{
  "num_hidden_layers": 16,
  "hidden_size": 128,
  "num_attention_heads": 4,
  "num_key_value_heads": 1,
  "head_dim": 32,
  "intermediate_size": 512,
  "vocab_size": 1208,
  "hidden_act": "swiglu",
  "norm": "rmsnorm",
  "norm_place": "pre",
  "norm_eps": 1e-05,
  "positions": "rope",
  "rope_theta": 10000.0,
  "rope_fraction": 1.0,
  "qk_norm": false,
  "attn_scale": 0.177,
  "bias": "none",
  "tie_word_embeddings": false,
  "parallel_block": false,
  "extras": ["capped logits"],
  "init": "normal",
  "init_std_qkv": 0.0345,
  "init_std_o": 0.0,
  "init_std_up": 0.0345,
  "init_std_down": 0.0,
  "optimizer": "soap_variant",
  "learning_rate": 0.00842,
  "beta1": 0.95,
  "beta2": 0.99,
  "weight_decay": 0.053,
  "lr_head": 0.0103,
  "max_grad_norm": 2.0,
  "warmup_steps": 200,
  "schedule": "wsd",
  "decay_fraction": 1.0,
  "decay_shape": "square",
  "final_lr_fraction": 0.02,
  "batch_tokens": 65536,
  "max_seq_len": 512,
  "doc_mask": false,
  "train_tokens": 300300000,
  "max_steps": 4583,
  "dataset": "wikipedia_en"
}
Each number is 50 + 10 x the weight over its row's rms, rounded and kept within 0 to 99. Layers, rows and columns count from 0. The size before them is the row's rms in percent of the matrix's.

# layer 3 attention query, 128x128, rms 0.226, rows 21-31,53-63,85-95,117-127, columns 64-127
093:76 52 59 29 58 45 52 48 61 54 46 53 60 60 46 53 46 62 57 43 76 82 54 21 39 54 60 51 34 42 48 51 81 48 50 41 77 70 48 36 48 44 47 61 52 66 31 47 55 40 35 57 51 50 37 61 53 54 41 50 52 53 61 57
088:40 55 43 46 52 32 20 43 49 62 62 42 50 61 51 59 59 51 43 45 63 43 32 32 63 48 58 28 63 41 44 56 41 38 58 42 67 47 52 29 51 52 45 53 51 59 44 43 42 31 50 54 53 60 63 42 39 53 55 53 40 40 29 48
083:22 63 40 59 35 48 52 48 38 48 55 26 45 44 56 44 62 46 62 50 71 50 53 19 50 51 41 55 55 55 61 28 43 51 38 31 49 56 44 29 56 49 56 56 43 45 47 63 62 37 48 49 58 42 37 54 57 54 38 43 51 45 43 49
085:38 45 41 47 37 37 54 41 42 46 49 63 55 47 56 48 41 62 49 45 69 73 51 39 55 60 61 51 47 55 51 65 34 55 35 45 45 56 60 56 46 38 63 61 36 60 33 47 51 28 59 50 52 36 44 28 57 31 54 48 72 56 56 61
084:31 62 44 43 35 60 59 66 60 36 42 64 50 53 57 44 47 68 71 43 33 49 41 52 65 51 51 64 73 22 43 56 35 44 55 50 43 54 53 46 51 50 62 52 55 32 46 65 34 45 38 41 37 67 43 64 53 64 41 47 51 54 50 44
089:49 57 36 51 55 49 47 48 66 56 55 44 52 55 62 48 52 50 53 56 53 51 30 72 66 29 43 53 61 56 35 56 47 37 47 47 23 53 60 47 44 57 46 49 49 43 48 38 51 45 59 41 43 40 59 54 39 51 52 48 43 60 60 43
101:51 50 59 36 34 55 60 49 55 43 46 37 49 52 51 47 53 59 60 50 53 61 47 41 54 57 49 43 48 43 52 38 32 63 39 37 38 36 45 56 33 55 42 43 49 51 43 46 53 29 49 72 41 64 44 66 53 41 54 53 69 40 47 67
100:60 44 57 50 48 37 41 53 26 43 45 49 39 43 49 62 41 71 40 63 43 54 61 41 57 44 67 62 52 42 45 71 44 37 44 47 43 28 59 50 57 50 42 59 45 63 50 47 57 59 58 45 43 51 70 57 65 41 48 54 45 39 41 65
087:54 52 48 38 46 36 46 44 42 45 40 57 55 62 51 59 55 46 60 54 56 47 44 46 45 42 67 42 63 56 38 61 42 35 49 52 46 45 37 50 53 41 32 65 43 50 27 44 41 58 57 54 42 43 53 49 39 36 46 60 24 43 33 45
106:55 52 48 73 70 45 49 53 53 67 61 48 55 47 61 53 46 47 47 41 39 47 51 63 50 53 43 57 43 45 55 49 67 58 60 53 56 69 48 42 49 66 41 47 44 44 47 46 45 66 55 58 42 45 68 37 53 49 66 43 55 52 70 67
093:54 43 46 49 53 41 57 29 60 49 36 25 50 56 61 61 60 46 54 66 62 56 45 54 70 44 43 44 38 76 38 38 37 50 53 48 54 40 48 43 26 37 53 47 52 38 55 48 63 58 48 45 49 54 43 52 51 47 51 68 57 34 44 54
109:61 38 61 64 54 61 40 56 35 45 54 52 42 42 48 59 44 63 69 54 70 56 51 61 58 40 46 50 44 32 53 45 48 62 39 53 55 65 51 62 52 27 30 56 31 60 45 46 52 56 42 67 38 46 52 36 42 49 30 51 51 41 51 54
098:67 21 59 53 51 53 33 40 59 38 49 51 37 51 50 53 51 42 62 70 59 53 43 48 44 25 62 40 55 53 45 65 56 34 40 36 44 41 53 55 51 48 54 56 51 56 44 62 38 30 45 59 55 61 61 52 37 34 57 36 50 44 77 47
102:50 54 62 48 53 57 53 46 54 59 65 71 53 40 58 34 52 59 49 53 55 31 41 47 60 44 54 59 70 51 66 54 42 47 60 37 48 35 51 50 42 46 64 41 39 50 39 41 63 45 61 31 51 47 39 24 45 50 59 51 47 43 49 51
121:40 50 50 35 56 48 74 70 56 48 28 53 50 34 53 58 47 55 49 52 66 59 55 47 65 56 56 56 59 53 49 38 36 54 48 30 48 66 61 57 40 48 39 43 33 44 55 49 35 48 53 54 41 27 46 48 54 59 70 42 51 53 42 62
121:48 62 51 59 50 42 65 57 46 33 45 53 52 52 51 42 43 63 62 70 46 41 55 45 62 61 57 35 63 44 38 43 43 68 37 58 49 53 69 53 65 67 53 46 61 45 45 61 34 47 63 44 50 36 58 43 59 59 44 76 47 47 43 43
098:63 56 52 45 33 49 64 52 48 34 41 41 62 33 33 54 53 63 53 67 51 40 34 51 57 55 50 58 65 66 68 40 69 56 34 53 42 60 65 40 53 44 43 75 55 56 49 55 55 57 28 60 50 29 56 58 50 37 35 65 50 52 64 49
112:51 39 54 56 39 48 60 32 65 42 42 32 35 46 56 66 30 57 55 50 35 52 58 50 47 56 60 76 58 41 51 46 38 58 57 47 40 69 53 55 39 51 51 42 62 59 46 51 51 64 42 56 41 51 56 63 65 56 60 51 55 42 36 52
106:51 59 35 55 48 37 62 46 56 45 45 44 50 34 47 60 41 62 55 48 48 50 66 43 57 59 62 49 37 56 40 56 40 52 63 44 44 54 26 38 35 51 44 53 59 49 26 34 49 62 49 20 47 34 80 58 54 49 31 51 43 29 48 65
095:56 64 59 37 55 51 39 53 55 50 35 39 48 52 42 54 47 52 47 55 47 59 50 39 56 39 45 51 48 52 20 47 46 61 54 57 59 53 60 53 33 59 57 61 43 51 58 47 44 48 50 33 39 36 57 48 55 50 63 68 73 32 40 51
103:51 49 60 45 46 53 32 65 66 43 48 58 68 52 40 62 62 43 59 49 62 54 45 65 63 44 36 40 58 72 44 47 49 64 62 46 37 54 42 27 35 52 62 39 46 61 48 71 47 35 51 52 57 47 39 48 49 49 48 58 55 58 72 62
111:47 62 63 53 53 47 54 51 36 43 62 51 61 58 55 63 33 35 49 37 67 43 57 51 58 51 41 29 62 61 43 35 66 55 56 51 52 39 60 56 43 60 53 32 54 52 49 50 58 42 53 59 70 37 51 45 33 71 46 45 55 38 36 44
099:55 53 51 49 51 47 57 40 54 56 68 52 34 48 49 47 40 38 68 59 47 52 56 46 50 33 36 58 64 47 51 49 41 47 50 49 45 57 55 56 52 56 56 60 46 53 32 57 29 55 54 37 38 18 47 69 33 51 56 66 58 53 46 63
101:57 49 44 60 48 35 45 34 52 48 55 52 48 49 54 47 36 55 60 42 45 48 37 54 48 53 46 37 44 71 39 61 59 57 75 67 37 51 70 54 49 49 21 50 48 46 54 46 57 48 48 54 53 48 50 47 42 47 67 52 53 44 50 44
105:46 70 61 43 46 47 38 37 42 45 55 41 51 52 53 43 72 57 46 30 45 40 56 33 32 47 41 44 48 45 44 45 62 46 61 57 44 54 47 31 43 38 52 40 53 61 41 49 55 38 59 59 42 55 47 58 51 53 63 48 31 62 43 69
108:45 49 52 67 32 45 58 63 57 48 46 49 48 45 38 54 47 42 54 71 38 43 59 46 37 52 54 49 58 21 44 54 59 71 48 38 47 51 59 40 37 41 51 47 50 39 40 54 38 34 33 52 55 60 59 56 75 45 63 47 64 55 59 42
103:52 49 47 60 70 62 60 37 31 54 48 57 45 41 38 55 59 50 52 53 49 57 62 64 56 37 52 48 32 56 47 49 32 45 45 65 58 68 53 38 57 54 58 47 59 78 31 45 76 36 47 48 39 55 54 62 56 41 52 49 49 45 35 36
114:45 47 44 50 54 41 59 51 40 56 60 44 49 51 59 50 55 44 46 31 66 50 39 50 44 40 38 37 49 61 38 58 50 34 43 43 31 54 49 47 36 54 54 43 45 39 70 31 49 56 58 54 43 34 49 49 49 60 54 24 56 54 37 52
108:49 43 48 40 65 35 46 56 60 40 48 52 83 63 52 31 52 61 50 50 64 58 58 38 50 54 54 48 43 50 44 50 41 42 66 56 50 46 56 43 43 63 59 65 63 38 52 47 53 46 48 46 38 65 50 79 54 47 32 50 60 48 58 40
097:48 49 44 64 50 43 36 45 66 44 58 59 46 58 55 43 41 39 53 49 71 31 51 41 50 56 49 69 49 37 50 45 32 50 42 42 49 61 55 56 53 56 52 54 54 51 55 50 30 27 61 42 63 40 59 48 57 72 40 71 42 45 58 65
102:50 28 49 40 68 58 56 32 39 60 47 50 32 71 56 52 64 39 60 51 38 62 44 56 49 51 51 38 53 32 54 48 44 29 44 38 34 63 35 62 49 45 79 49 38 50 42 61 64 39 49 49 42 41 69 60 54 41 43 41 48 54 55 43
101:56 75 37 46 52 50 47 52 53 61 43 49 32 44 47 55 52 28 45 49 53 48 65 61 38 40 54 62 44 44 55 52 36 51 42 56 42 57 52 59 43 71 54 32 65 51 31 35 52 56 48 52 60 45 43 51 55 43 45 48 45 44 49 75
103:62 42 74 33 43 61 42 35 57 42 46 49 44 44 39 53 67 34 45 45 43 50 54 63 50 47 45 31 43 49 45 55 67 53 34 32 63 46 55 46 53 42 64 32 53 60 43 49 45 40 64 51 54 63 41 63 37 38 59 38 50 49 52 32
103:55 65 64 27 51 51 64 55 46 45 29 40 40 57 44 53 34 51 43 41 51 54 44 54 58 51 46 38 25 45 38 34 54 40 47 46 47 46 45 41 54 64 51 51 31 34 35 43 47 60 46 62 69 35 49 45 54 38 59 38 63 42 44 44
109:37 35 42 46 33 46 46 44 57 51 66 28 30 59 53 54 48 38 70 45 48 52 34 41 50 60 64 35 56 58 58 53 53 61 37 60 45 46 39 42 49 66 69 50 51 44 31 59 61 65 45 49 54 65 51 57 43 68 56 36 41 51 45 49
108:40 48 49 42 50 50 48 46 69 52 58 38 37 40 56 49 60 35 29 49 27 49 45 42 49 41 52 46 54 71 57 43 55 43 43 58 49 54 70 71 63 52 41 33 47 47 76 65 37 50 56 44 54 64 53 60 44 34 39 53 55 59 50 44
111:56 57 44 56 47 48 41 41 62 56 44 61 79 47 62 51 51 40 31 69 46 52 52 38 46 69 47 47 47 64 48 44 28 52 61 53 39 58 57 59 49 59 52 36 33 35 43 45 63 30 58 44 64 57 41 35 42 62 46 56 53 49 36 37
104:33 49 49 47 42 61 65 50 54 45 47 34 26 40 37 36 45 60 51 57 40 52 56 67 57 48 55 51 51 42 52 46 53 52 43 50 55 47 51 51 30 47 21 60 49 42 51 51 36 66 50 55 40 69 46 48 56 55 45 56 61 45 56 63
116:43 51 60 60 57 50 45 51 38 47 50 44 61 37 41 56 55 43 39 54 47 57 53 62 51 56 60 32 40 55 53 36 48 53 47 28 62 45 53 67 40 49 55 46 26 42 47 53 49 51 54 54 71 62 40 50 55 56 62 63 52 38 50 54
107:38 59 52 72 56 58 41 45 56 45 41 57 49 41 59 58 41 33 48 54 44 58 53 39 53 42 60 67 37 72 33 42 47 76 27 64 54 37 55 56 51 44 56 57 47 38 26 54 43 39 64 54 61 40 62 60 39 47 39 45 38 44 49 41
117:53 68 57 36 48 40 52 50 56 54 52 63 35 53 49 65 66 67 36 46 59 65 51 33 61 39 64 54 47 50 48 54 40 39 48 51 48 60 64 64 55 55 45 34 28 48 57 68 41 53 45 49 37 41 55 51 49 38 67 63 41 48 41 51
113:56 56 46 49 47 39 37 56 37 48 68 30 58 46 61 49 57 44 46 56 52 57 61 53 54 60 74 54 27 48 54 53 63 54 29 46 46 58 60 43 44 45 60 49 50 46 33 41 59 56 47 46 45 63 42 59 40 58 68 35 52 51 53 55
110:43 64 54 52 53 46 52 48 76 33 57 57 54 37 44 35 54 58 62 61 62 36 36 31 42 72 56 63 40 63 38 48 68 33 48 54 56 46 43 40 40 58 50 43 27 41 52 44 49 54 57 41 57 49 48 62 53 50 45 64 56 60 55 44
122:61 49 47 58 49 56 53 32 49 59 46 44 67 58 47 39 50 45 61 41 39 70 41 43 62 51 49 60 48 65 39 55 57 34 41 63 74 54 53 60 51 45 52 43 44 59 56 74 43 46 66 55 37 42 48 48 57 38 41 54 55 48 49 45
# layer 3 attention key, 32x128, rms 0.213, rows 21-31, columns 64-127
097:34 60 26 43 30 38 54 64 62 47 59 49 58 51 48 59 22 47 37 52 51 52 55 49 45 47 48 53 52 64 61 62 37 47 40 61 50 47 53 34 42 48 42 46 52 49 46 53 47 55 39 39 54 63 51 60 63 57 61 62 44 51 37 52
108:74 48 58 33 48 49 46 66 33 55 53 34 46 58 48 51 77 45 53 46 51 51 71 64 56 54 45 28 57 26 65 39 66 43 55 56 46 50 55 49 48 55 22 48 46 80 53 39 58 58 60 33 53 60 47 47 44 43 54 56 53 56 52 55
111:71 43 33 48 43 32 40 54 21 54 44 55 54 59 43 59 50 53 56 38 36 58 66 48 60 63 56 65 48 58 59 67 56 32 48 58 58 39 57 51 57 49 52 43 60 57 48 42 42 48 47 50 31 42 61 58 69 63 18 46 48 51 46 43
097:61 21 61 53 58 39 35 44 32 36 57 38 50 63 75 52 61 50 43 75 48 47 43 43 56 50 39 60 54 42 36 63 62 52 47 53 52 44 55 49 43 51 34 49 44 58 52 40 42 51 56 37 45 63 68 53 54 49 35 45 39 48 53 38
111:38 44 49 48 51 49 43 50 59 51 35 64 46 45 58 48 45 48 44 44 66 60 58 52 51 53 68 52 51 57 59 27 51 43 55 41 41 55 33 40 50 75 62 41 54 34 72 38 48 42 53 50 29 53 54 34 54 45 68 31 53 39 48 62
105:52 51 41 33 59 47 56 37 36 47 38 51 44 68 46 56 48 52 57 63 48 45 40 36 62 52 51 34 56 66 40 47 58 61 36 70 49 23 68 46 46 53 65 50 47 49 42 55 45 39 50 55 42 53 50 39 46 50 50 59 59 25 49 49
106:67 37 47 33 31 58 42 29 48 49 66 45 48 41 44 48 56 65 41 50 41 40 72 45 32 59 58 53 46 41 37 46 50 50 48 43 34 57 45 52 51 66 24 53 44 51 39 52 42 59 39 59 71 42 45 60 39 65 53 44 41 49 66 37
103:39 52 42 49 36 54 41 40 55 40 39 46 58 58 55 39 52 50 30 60 46 65 49 41 54 57 38 48 65 39 61 67 58 41 45 74 50 51 39 42 52 57 48 44 37 58 55 54 65 58 33 53 31 49 36 69 50 61 32 48 51 61 56 45
108:42 42 54 48 49 36 36 48 67 27 46 52 67 51 57 51 61 46 45 44 53 64 57 43 42 35 25 32 54 43 49 41 45 65 52 53 47 37 48 50 49 36 45 50 52 66 32 46 40 49 73 75 52 45 44 38 45 35 39 40 47 46 51 47
104:70 54 55 48 54 50 64 49 52 35 55 53 46 43 51 52 35 47 63 51 46 52 44 69 59 59 42 39 43 43 37 45 50 53 42 40 39 47 43 48 35 52 42 47 55 29 63 51 71 42 60 47 44 60 47 54 35 57 41 50 52 42 52 35
107:60 43 30 64 61 36 41 43 32 56 35 53 61 35 49 55 49 63 46 65 40 62 57 69 26 41 27 38 37 54 39 42 48 36 47 49 45 55 45 38 35 48 53 68 50 47 50 51 38 33 30 62 47 57 40 45 63 57 58 60 65 63 43 68
# layer 3 attention value, 32x128, rms 0.202, rows 0-10, columns 64-127
089:36 67 64 53 49 55 44 57 49 41 56 58 55 51 63 52 45 49 60 46 49 52 79 42 24 39 56 55 44 43 52 41 49 49 46 61 56 48 59 49 55 56 39 60 55 38 44 30 63 40 67 60 42 46 56 48 49 55 42 39 41 38 45 28
097:56 57 22 41 45 61 55 51 53 55 46 34 42 61 43 39 53 47 39 50 47 70 46 38 42 36 33 48 56 49 36 48 55 59 65 63 73 54 51 49 45 66 45 43 48 58 48 61 49 39 56 47 53 38 48 37 54 63 50 51 38 60 50 63
104:57 49 62 46 55 51 54 63 37 52 53 58 47 40 49 46 40 50 44 58 54 52 55 42 50 39 79 47 51 42 60 48 42 47 44 53 50 33 53 53 55 50 77 26 57 66 68 48 59 50 61 61 49 49 45 34 32 49 41 57 46 54 36 48
100:49 58 44 50 50 35 36 59 50 40 47 70 43 48 48 30 23 45 51 56 52 58 62 40 44 62 37 59 53 42 56 50 68 41 63 44 66 65 53 38 57 54 58 57 66 63 50 64 41 43 40 41 31 59 26 55 50 58 45 62 45 47 33 61
108:63 53 36 55 49 52 44 50 65 49 55 59 42 35 42 43 62 50 41 46 49 43 49 44 61 68 61 46 65 56 40 56 51 58 36 38 59 50 31 74 49 40 55 67 46 52 52 38 54 59 55 62 23 38 66 55 51 39 61 58 44 48 46 61
109:51 54 40 56 51 40 52 58 44 43 35 69 40 53 63 57 44 62 41 44 44 51 59 35 43 53 61 31 47 47 58 61 51 59 51 44 55 45 54 43 48 48 58 40 65 40 47 50 49 50 59 48 54 45 37 39 57 37 59 63 76 57 50 37
103:48 49 52 57 37 40 44 50 47 64 43 51 59 62 60 40 41 48 37 68 59 46 51 54 49 52 60 42 33 45 49 50 57 54 71 51 38 49 58 59 39 68 39 52 46 51 49 50 56 50 48 44 48 41 54 69 77 37 51 43 39 46 44 36
098:68 46 52 51 40 35 57 63 54 49 44 42 48 46 56 49 47 59 64 52 25 63 60 56 53 51 42 32 29 54 47 37 45 71 60 60 52 44 40 62 52 63 55 61 46 43 68 39 63 43 56 39 50 59 48 53 61 49 39 59 52 54 61 51
100:58 69 61 56 64 60 54 43 56 55 54 49 63 53 59 50 55 34 52 33 34 36 45 30 73 58 61 39 40 65 53 50 50 42 60 40 54 45 41 57 59 52 50 72 44 62 51 69 43 56 38 34 45 64 60 57 53 51 55 47 65 55 45 29
101:26 56 35 55 49 60 44 41 48 50 56 48 53 39 60 38 48 45 69 60 50 54 65 52 65 52 54 47 66 52 33 28 56 38 55 48 62 54 71 61 50 49 66 53 37 52 45 50 46 69 38 57 42 64 68 41 55 32 45 48 67 42 43 32
095:51 43 50 56 33 40 61 64 63 63 45 36 44 43 40 50 62 68 72 38 56 50 45 60 54 56 49 44 62 76 67 67 52 38 51 44 61 61 67 56 39 40 52 51 57 63 40 54 41 18 53 49 48 46 46 46 55 48 60 57 51 55 46 38
# layer 3 attention output (transposed), 128x128, rms 0.244, rows 0-10,32-42,64-74,96-105, columns 64-127
075:33 50 51 52 27 56 39 42 47 44 43 53 38 68 57 59 71 63 78 45 40 50 54 46 58 52 37 67 51 44 38 40 37 42 44 65 40 45 53 44 43 58 47 45 44 57 41 61 52 51 37 60 53 47 59 71 52 35 59 45 55 64 51 57
074:55 59 71 34 52 61 49 48 41 56 48 63 70 32 48 62 50 53 76 50 65 40 50 65 52 49 62 47 35 42 63 56 45 32 51 51 56 57 36 55 53 59 57 49 48 47 50 46 57 51 65 35 45 49 58 35 55 55 42 47 48 37 37 58
083:50 39 35 42 54 58 62 34 43 39 48 46 50 50 49 52 71 39 43 50 51 52 34 48 36 52 40 43 44 59 73 50 82 67 64 54 34 62 47 48 52 43 46 46 30 42 47 63 47 41 48 54 40 46 72 70 54 42 40 51 47 50 54 47
084:62 54 57 54 63 54 57 51 56 68 40 56 49 53 56 49 55 57 67 59 55 61 67 50 29 58 39 21 61 48 42 62 50 43 50 58 54 70 47 43 43 48 41 40 41 71 35 52 53 52 42 40 54 46 45 40 59 46 53 52 44 57 75 48
076:47 46 47 55 55 64 72 50 39 40 61 50 56 41 57 50 60 54 35 53 52 63 43 47 62 35 39 58 55 62 46 55 72 43 53 39 49 49 43 34 51 62 65 46 61 65 62 50 48 64 44 56 58 60 46 32 62 50 51 39 42 75 39 45
072:13 47 41 38 50 41 58 54 34 39 57 56 48 43 37 60 67 47 60 45 67 40 51 47 56 51 32 50 53 56 45 54 42 60 40 65 31 39 50 60 54 64 57 55 36 38 43 42 30 57 53 46 46 55 54 33 60 43 53 55 47 43 42 68
074:63 47 62 52 52 43 64 36 44 55 50 45 65 40 51 58 50 58 64 44 46 42 42 57 48 51 50 47 42 55 32 51 51 35 61 57 36 33 31 47 52 44 50 44 77 52 58 76 69 59 66 60 65 51 47 63 55 48 49 60 52 46 50 61
085:74 47 43 40 55 62 42 61 42 52 43 51 51 68 50 38 52 40 41 50 72 46 34 75 59 36 57 58 36 56 50 47 65 48 38 33 42 54 50 71 54 47 36 48 53 45 54 59 49 54 42 47 44 54 53 48 55 31 47 36 58 65 52 40
090:38 56 46 61 38 58 54 45 44 56 53 46 61 35 66 45 56 55 62 47 49 64 56 73 50 49 42 38 50 31 46 61 59 42 50 42 56 46 33 62 43 52 24 49 48 51 47 45 21 59 50 59 46 31 41 46 55 48 59 52 60 62 31 33
075:57 60 65 47 62 60 44 66 67 60 72 42 36 44 54 43 61 48 45 36 42 58 63 50 46 61 67 31 42 52 58 43 59 43 60 53 60 40 49 33 40 48 54 45 46 38 71 59 51 45 48 46 53 58 26 62 54 52 79 65 42 44 56 51
085:49 23 45 32 50 55 55 45 47 39 40 42 53 62 49 53 48 40 49 47 38 49 51 43 46 59 75 46 51 45 51 45 64 60 57 56 41 51 39 52 44 52 51 47 45 52 44 48 50 58 41 62 48 63 52 55 35 62 34 46 59 40 46 36
103:67 33 51 47 62 50 58 46 54 32 35 53 72 46 36 54 38 39 47 73 53 51 40 57 45 42 54 53 54 37 39 53 35 56 60 45 35 72 61 57 51 71 60 43 53 55 59 54 55 58 51 39 62 47 42 35 66 47 48 47 46 60 61 59
091:31 40 68 50 52 35 45 47 51 58 38 57 53 47 45 62 62 49 45 32 55 41 69 43 51 53 60 37 70 56 45 35 39 42 41 47 39 61 63 50 31 35 38 53 51 41 57 48 60 61 44 73 50 50 54 39 46 35 65 59 66 61 51 43
092:54 66 67 29 43 53 75 63 47 52 57 41 46 46 53 39 46 63 57 44 59 42 31 65 63 53 48 59 57 50 38 55 54 52 59 28 58 44 51 47 48 48 58 60 49 52 54 32 31 40 43 49 53 50 36 71 60 42 43 53 38 50 62 59
090:37 71 56 67 57 57 50 41 60 37 75 54 51 50 60 54 46 49 56 43 55 54 37 40 54 61 80 52 36 60 61 77 40 44 39 52 43 52 51 57 58 60 34 70 39 42 52 37 40 47 46 53 65 48 67 55 49 40 51 44 68 55 45 54
098:62 57 47 52 60 39 44 33 51 79 34 52 32 33 62 47 61 37 48 51 54 44 52 58 40 62 57 56 36 48 55 59 48 53 43 49 46 44 65 52 44 56 47 57 49 24 43 43 48 48 55 42 47 64 42 59 37 64 52 72 44 39 34 58
102:52 45 53 37 34 39 34 52 55 71 49 38 50 62 58 61 42 44 46 60 43 43 47 56 41 57 65 48 50 46 59 43 32 34 72 54 58 58 54 47 43 45 41 68 57 53 59 68 74 61 54 48 54 49 36 49 41 62 50 31 53 57 51 34
091:55 59 50 47 49 58 47 42 44 38 64 34 31 44 50 56 58 53 59 51 53 55 47 36 59 43 45 50 55 62 63 31 56 48 41 55 53 44 34 51 65 41 66 42 40 30 48 45 44 51 53 59 39 60 34 46 44 52 58 55 54 54 52 56
104:35 53 62 51 57 56 48 36 62 56 46 50 53 39 55 57 49 51 44 64 51 26 47 50 37 46 58 62 69 22 48 31 48 59 53 45 39 48 45 29 37 52 52 52 53 46 48 47 49 42 68 48 68 49 58 52 54 54 54 42 43 42 57 63
098:58 32 53 33 53 37 77 62 40 56 54 72 46 72 43 47 37 37 42 44 58 26 57 49 31 37 35 30 63 54 44 46 48 57 50 50 51 57 38 42 44 51 74 68 62 43 42 53 66 39 64 50 47 36 62 55 59 40 51 43 52 34 64 68
094:51 29 59 53 38 49 53 42 46 38 36 52 48 58 53 63 45 59 54 46 45 54 45 28 42 38 42 52 44 37 39 57 37 48 56 56 43 64 54 54 55 59 53 29 46 69 40 40 49 36 60 53 60 50 37 53 56 50 43 41 54 47 21 42
100:64 74 38 65 60 55 56 48 44 43 48 41 43 46 39 60 30 51 53 47 51 60 52 53 37 57 50 34 49 51 46 48 57 38 66 66 58 48 53 58 55 33 49 26 37 71 61 49 54 59 41 43 52 37 35 49 59 46 53 54 72 56 61 61
114:51 46 55 51 48 49 49 68 42 42 38 48 44 42 49 55 44 43 45 51 51 53 62 58 54 49 63 48 33 59 31 69 46 33 47 46 50 44 32 45 51 44 47 61 39 46 48 46 41 46 53 46 53 53 43 46 46 51 29 47 46 22 39 47
117:41 55 41 66 60 49 52 40 69 62 60 50 38 59 63 51 60 53 53 49 36 62 57 60 44 44 52 54 54 23 62 40 31 60 56 40 31 50 50 71 33 56 27 61 47 69 47 59 50 56 57 53 59 55 52 50 60 52 52 49 48 45 38 50
115:53 44 29 44 44 65 51 48 43 54 45 46 56 49 48 55 43 43 53 48 60 43 75 48 58 62 56 37 55 56 57 64 44 52 43 47 59 44 61 45 52 57 32 63 49 56 55 38 64 66 57 51 37 44 43 33 28 66 53 45 73 53 42 61
109:61 47 41 38 55 45 51 65 49 46 55 44 51 56 38 47 39 44 48 37 52 40 45 47 47 55 36 40 55 49 55 58 54 63 45 44 60 40 47 60 55 63 59 58 54 31 49 47 53 55 70 36 31 49 52 66 34 45 73 65 56 59 41 53
105:47 41 56 44 74 57 53 40 46 45 57 44 66 44 61 36 57 44 39 48 40 53 44 44 45 45 60 40 46 53 58 54 55 60 47 52 50 52 57 75 59 33 43 52 73 43 43 56 43 63 42 53 61 35 54 54 50 53 56 64 76 45 57 54
121:68 57 46 55 24 71 60 73 50 40 59 53 68 46 48 53 44 47 49 41 51 52 53 50 54 37 45 61 60 52 36 32 61 43 59 37 58 62 56 50 57 58 42 43 34 42 57 39 60 48 50 70 37 47 62 50 46 53 47 42 50 53 56 32
114:46 57 55 51 59 45 42 68 60 54 43 65 42 75 49 37 41 43 41 47 50 54 54 42 29 44 52 46 42 40 52 56 50 49 39 36 54 54 56 47 55 50 38 60 44 50 36 48 38 58 48 40 54 56 71 48 45 48 53 35 64 52 52 63
099:27 60 61 57 51 49 50 47 56 51 55 48 65 42 50 45 52 40 55 50 66 48 58 55 49 57 24 41 54 70 42 59 46 47 41 74 60 56 57 35 57 50 61 52 64 60 56 48 58 49 56 27 55 59 45 55 52 61 49 57 55 57 45 42
106:37 59 42 44 50 26 44 55 47 49 54 59 56 57 34 61 58 54 45 67 47 37 42 43 45 53 67 57 44 58 64 57 37 35 47 71 38 63 52 58 64 55 52 60 37 55 57 54 37 37 57 52 52 53 55 35 50 55 53 42 48 39 52 54
116:41 61 57 48 51 45 46 43 45 42 51 48 61 35 50 58 46 45 46 66 42 41 37 44 38 45 52 49 52 73 47 31 55 74 43 41 54 49 33 60 51 61 48 49 46 33 42 50 43 42 56 47 42 36 40 45 66 38 43 43 34 42 65 51
115:44 44 68 67 39 47 62 60 48 67 84 49 43 53 72 59 65 55 31 39 54 59 48 37 58 53 45 48 37 61 62 53 34 54 31 43 47 51 34 51 45 55 51 51 55 42 43 52 53 42 55 40 66 63 63 52 49 29 50 49 53 61 54 48
111:47 52 56 41 57 67 54 32 57 74 63 43 55 40 52 51 49 36 34 42 58 47 46 46 38 46 44 39 60 43 57 47 58 74 44 48 67 59 49 62 55 48 57 50 59 40 49 42 45 65 51 55 36 56 55 55 43 50 47 48 58 78 41 55
116:64 30 49 49 58 69 53 42 47 42 45 64 46 67 42 56 43 29 56 64 49 46 46 45 37 50 47 58 38 69 42 58 51 59 52 57 73 40 54 54 71 42 71 43 43 55 53 54 29 43 41 57 40 46 63 57 47 39 60 46 38 50 53 42
113:46 53 54 63 32 47 30 43 52 47 48 60 42 45 52 54 45 54 40 47 37 64 59 51 48 47 40 51 44 54 34 38 48 30 50 58 54 51 55 58 42 47 31 53 61 51 40 47 53 44 51 48 58 52 43 51 54 49 47 44 43 41 43 60
109:32 32 40 33 15 38 37 61 45 47 40 44 47 47 51 57 67 47 31 45 34 45 47 56 51 38 63 46 57 40 41 45 41 61 48 48 44 41 53 53 39 51 64 34 59 52 60 51 53 47 46 64 55 44 43 52 40 65 48 44 38 54 48 33
114:45 38 59 50 31 48 35 67 56 36 43 51 51 60 43 48 51 51 40 52 53 59 66 61 60 56 52 32 38 38 45 30 37 52 47 46 59 52 48 53 55 40 55 48 46 56 36 45 63 31 51 42 56 36 35 61 51 46 35 45 47 43 48 47
098:59 37 43 56 58 53 55 36 45 51 51 63 52 48 50 42 47 49 53 68 45 49 45 42 60 45 56 54 42 54 29 66 60 55 35 48 52 40 42 65 52 43 60 58 58 61 62 61 40 41 46 43 51 40 61 61 41 36 54 49 59 35 67 50
090:45 34 43 59 43 50 45 59 43 52 63 45 36 32 36 41 59 57 38 47 58 53 49 64 49 43 54 30 48 57 43 46 49 47 48 58 67 70 53 38 46 49 39 33 42 53 50 37 33 52 54 42 57 73 60 54 27 64 54 32 58 59 36 42
111:64 49 38 58 37 47 53 32 62 54 60 65 40 47 58 61 44 50 62 41 37 67 60 36 46 56 54 42 71 59 59 60 61 47 65 43 55 35 44 51 53 43 41 48 39 47 39 39 47 51 59 61 50 54 41 52 45 53 57 56 57 47 42 43
108:65 33 55 42 50 78 26 45 49 50 60 31 26 32 52 53 46 54 44 67 45 55 44 52 65 67 45 47 53 50 63 30 44 57 58 58 46 56 66 30 54 36 62 56 53 62 39 43 62 42 47 43 43 61 56 54 34 55 36 42 31 54 63 44
113:58 49 38 55 46 51 62 56 68 46 44 60 53 47 36 31 49 38 35 45 51 49 55 59 45 44 29 56 43 51 77 65 63 48 53 57 44 47 47 64 48 62 41 56 57 54 44 43 36 46 41 51 41 52 63 56 32 55 21 43 62 58 57 48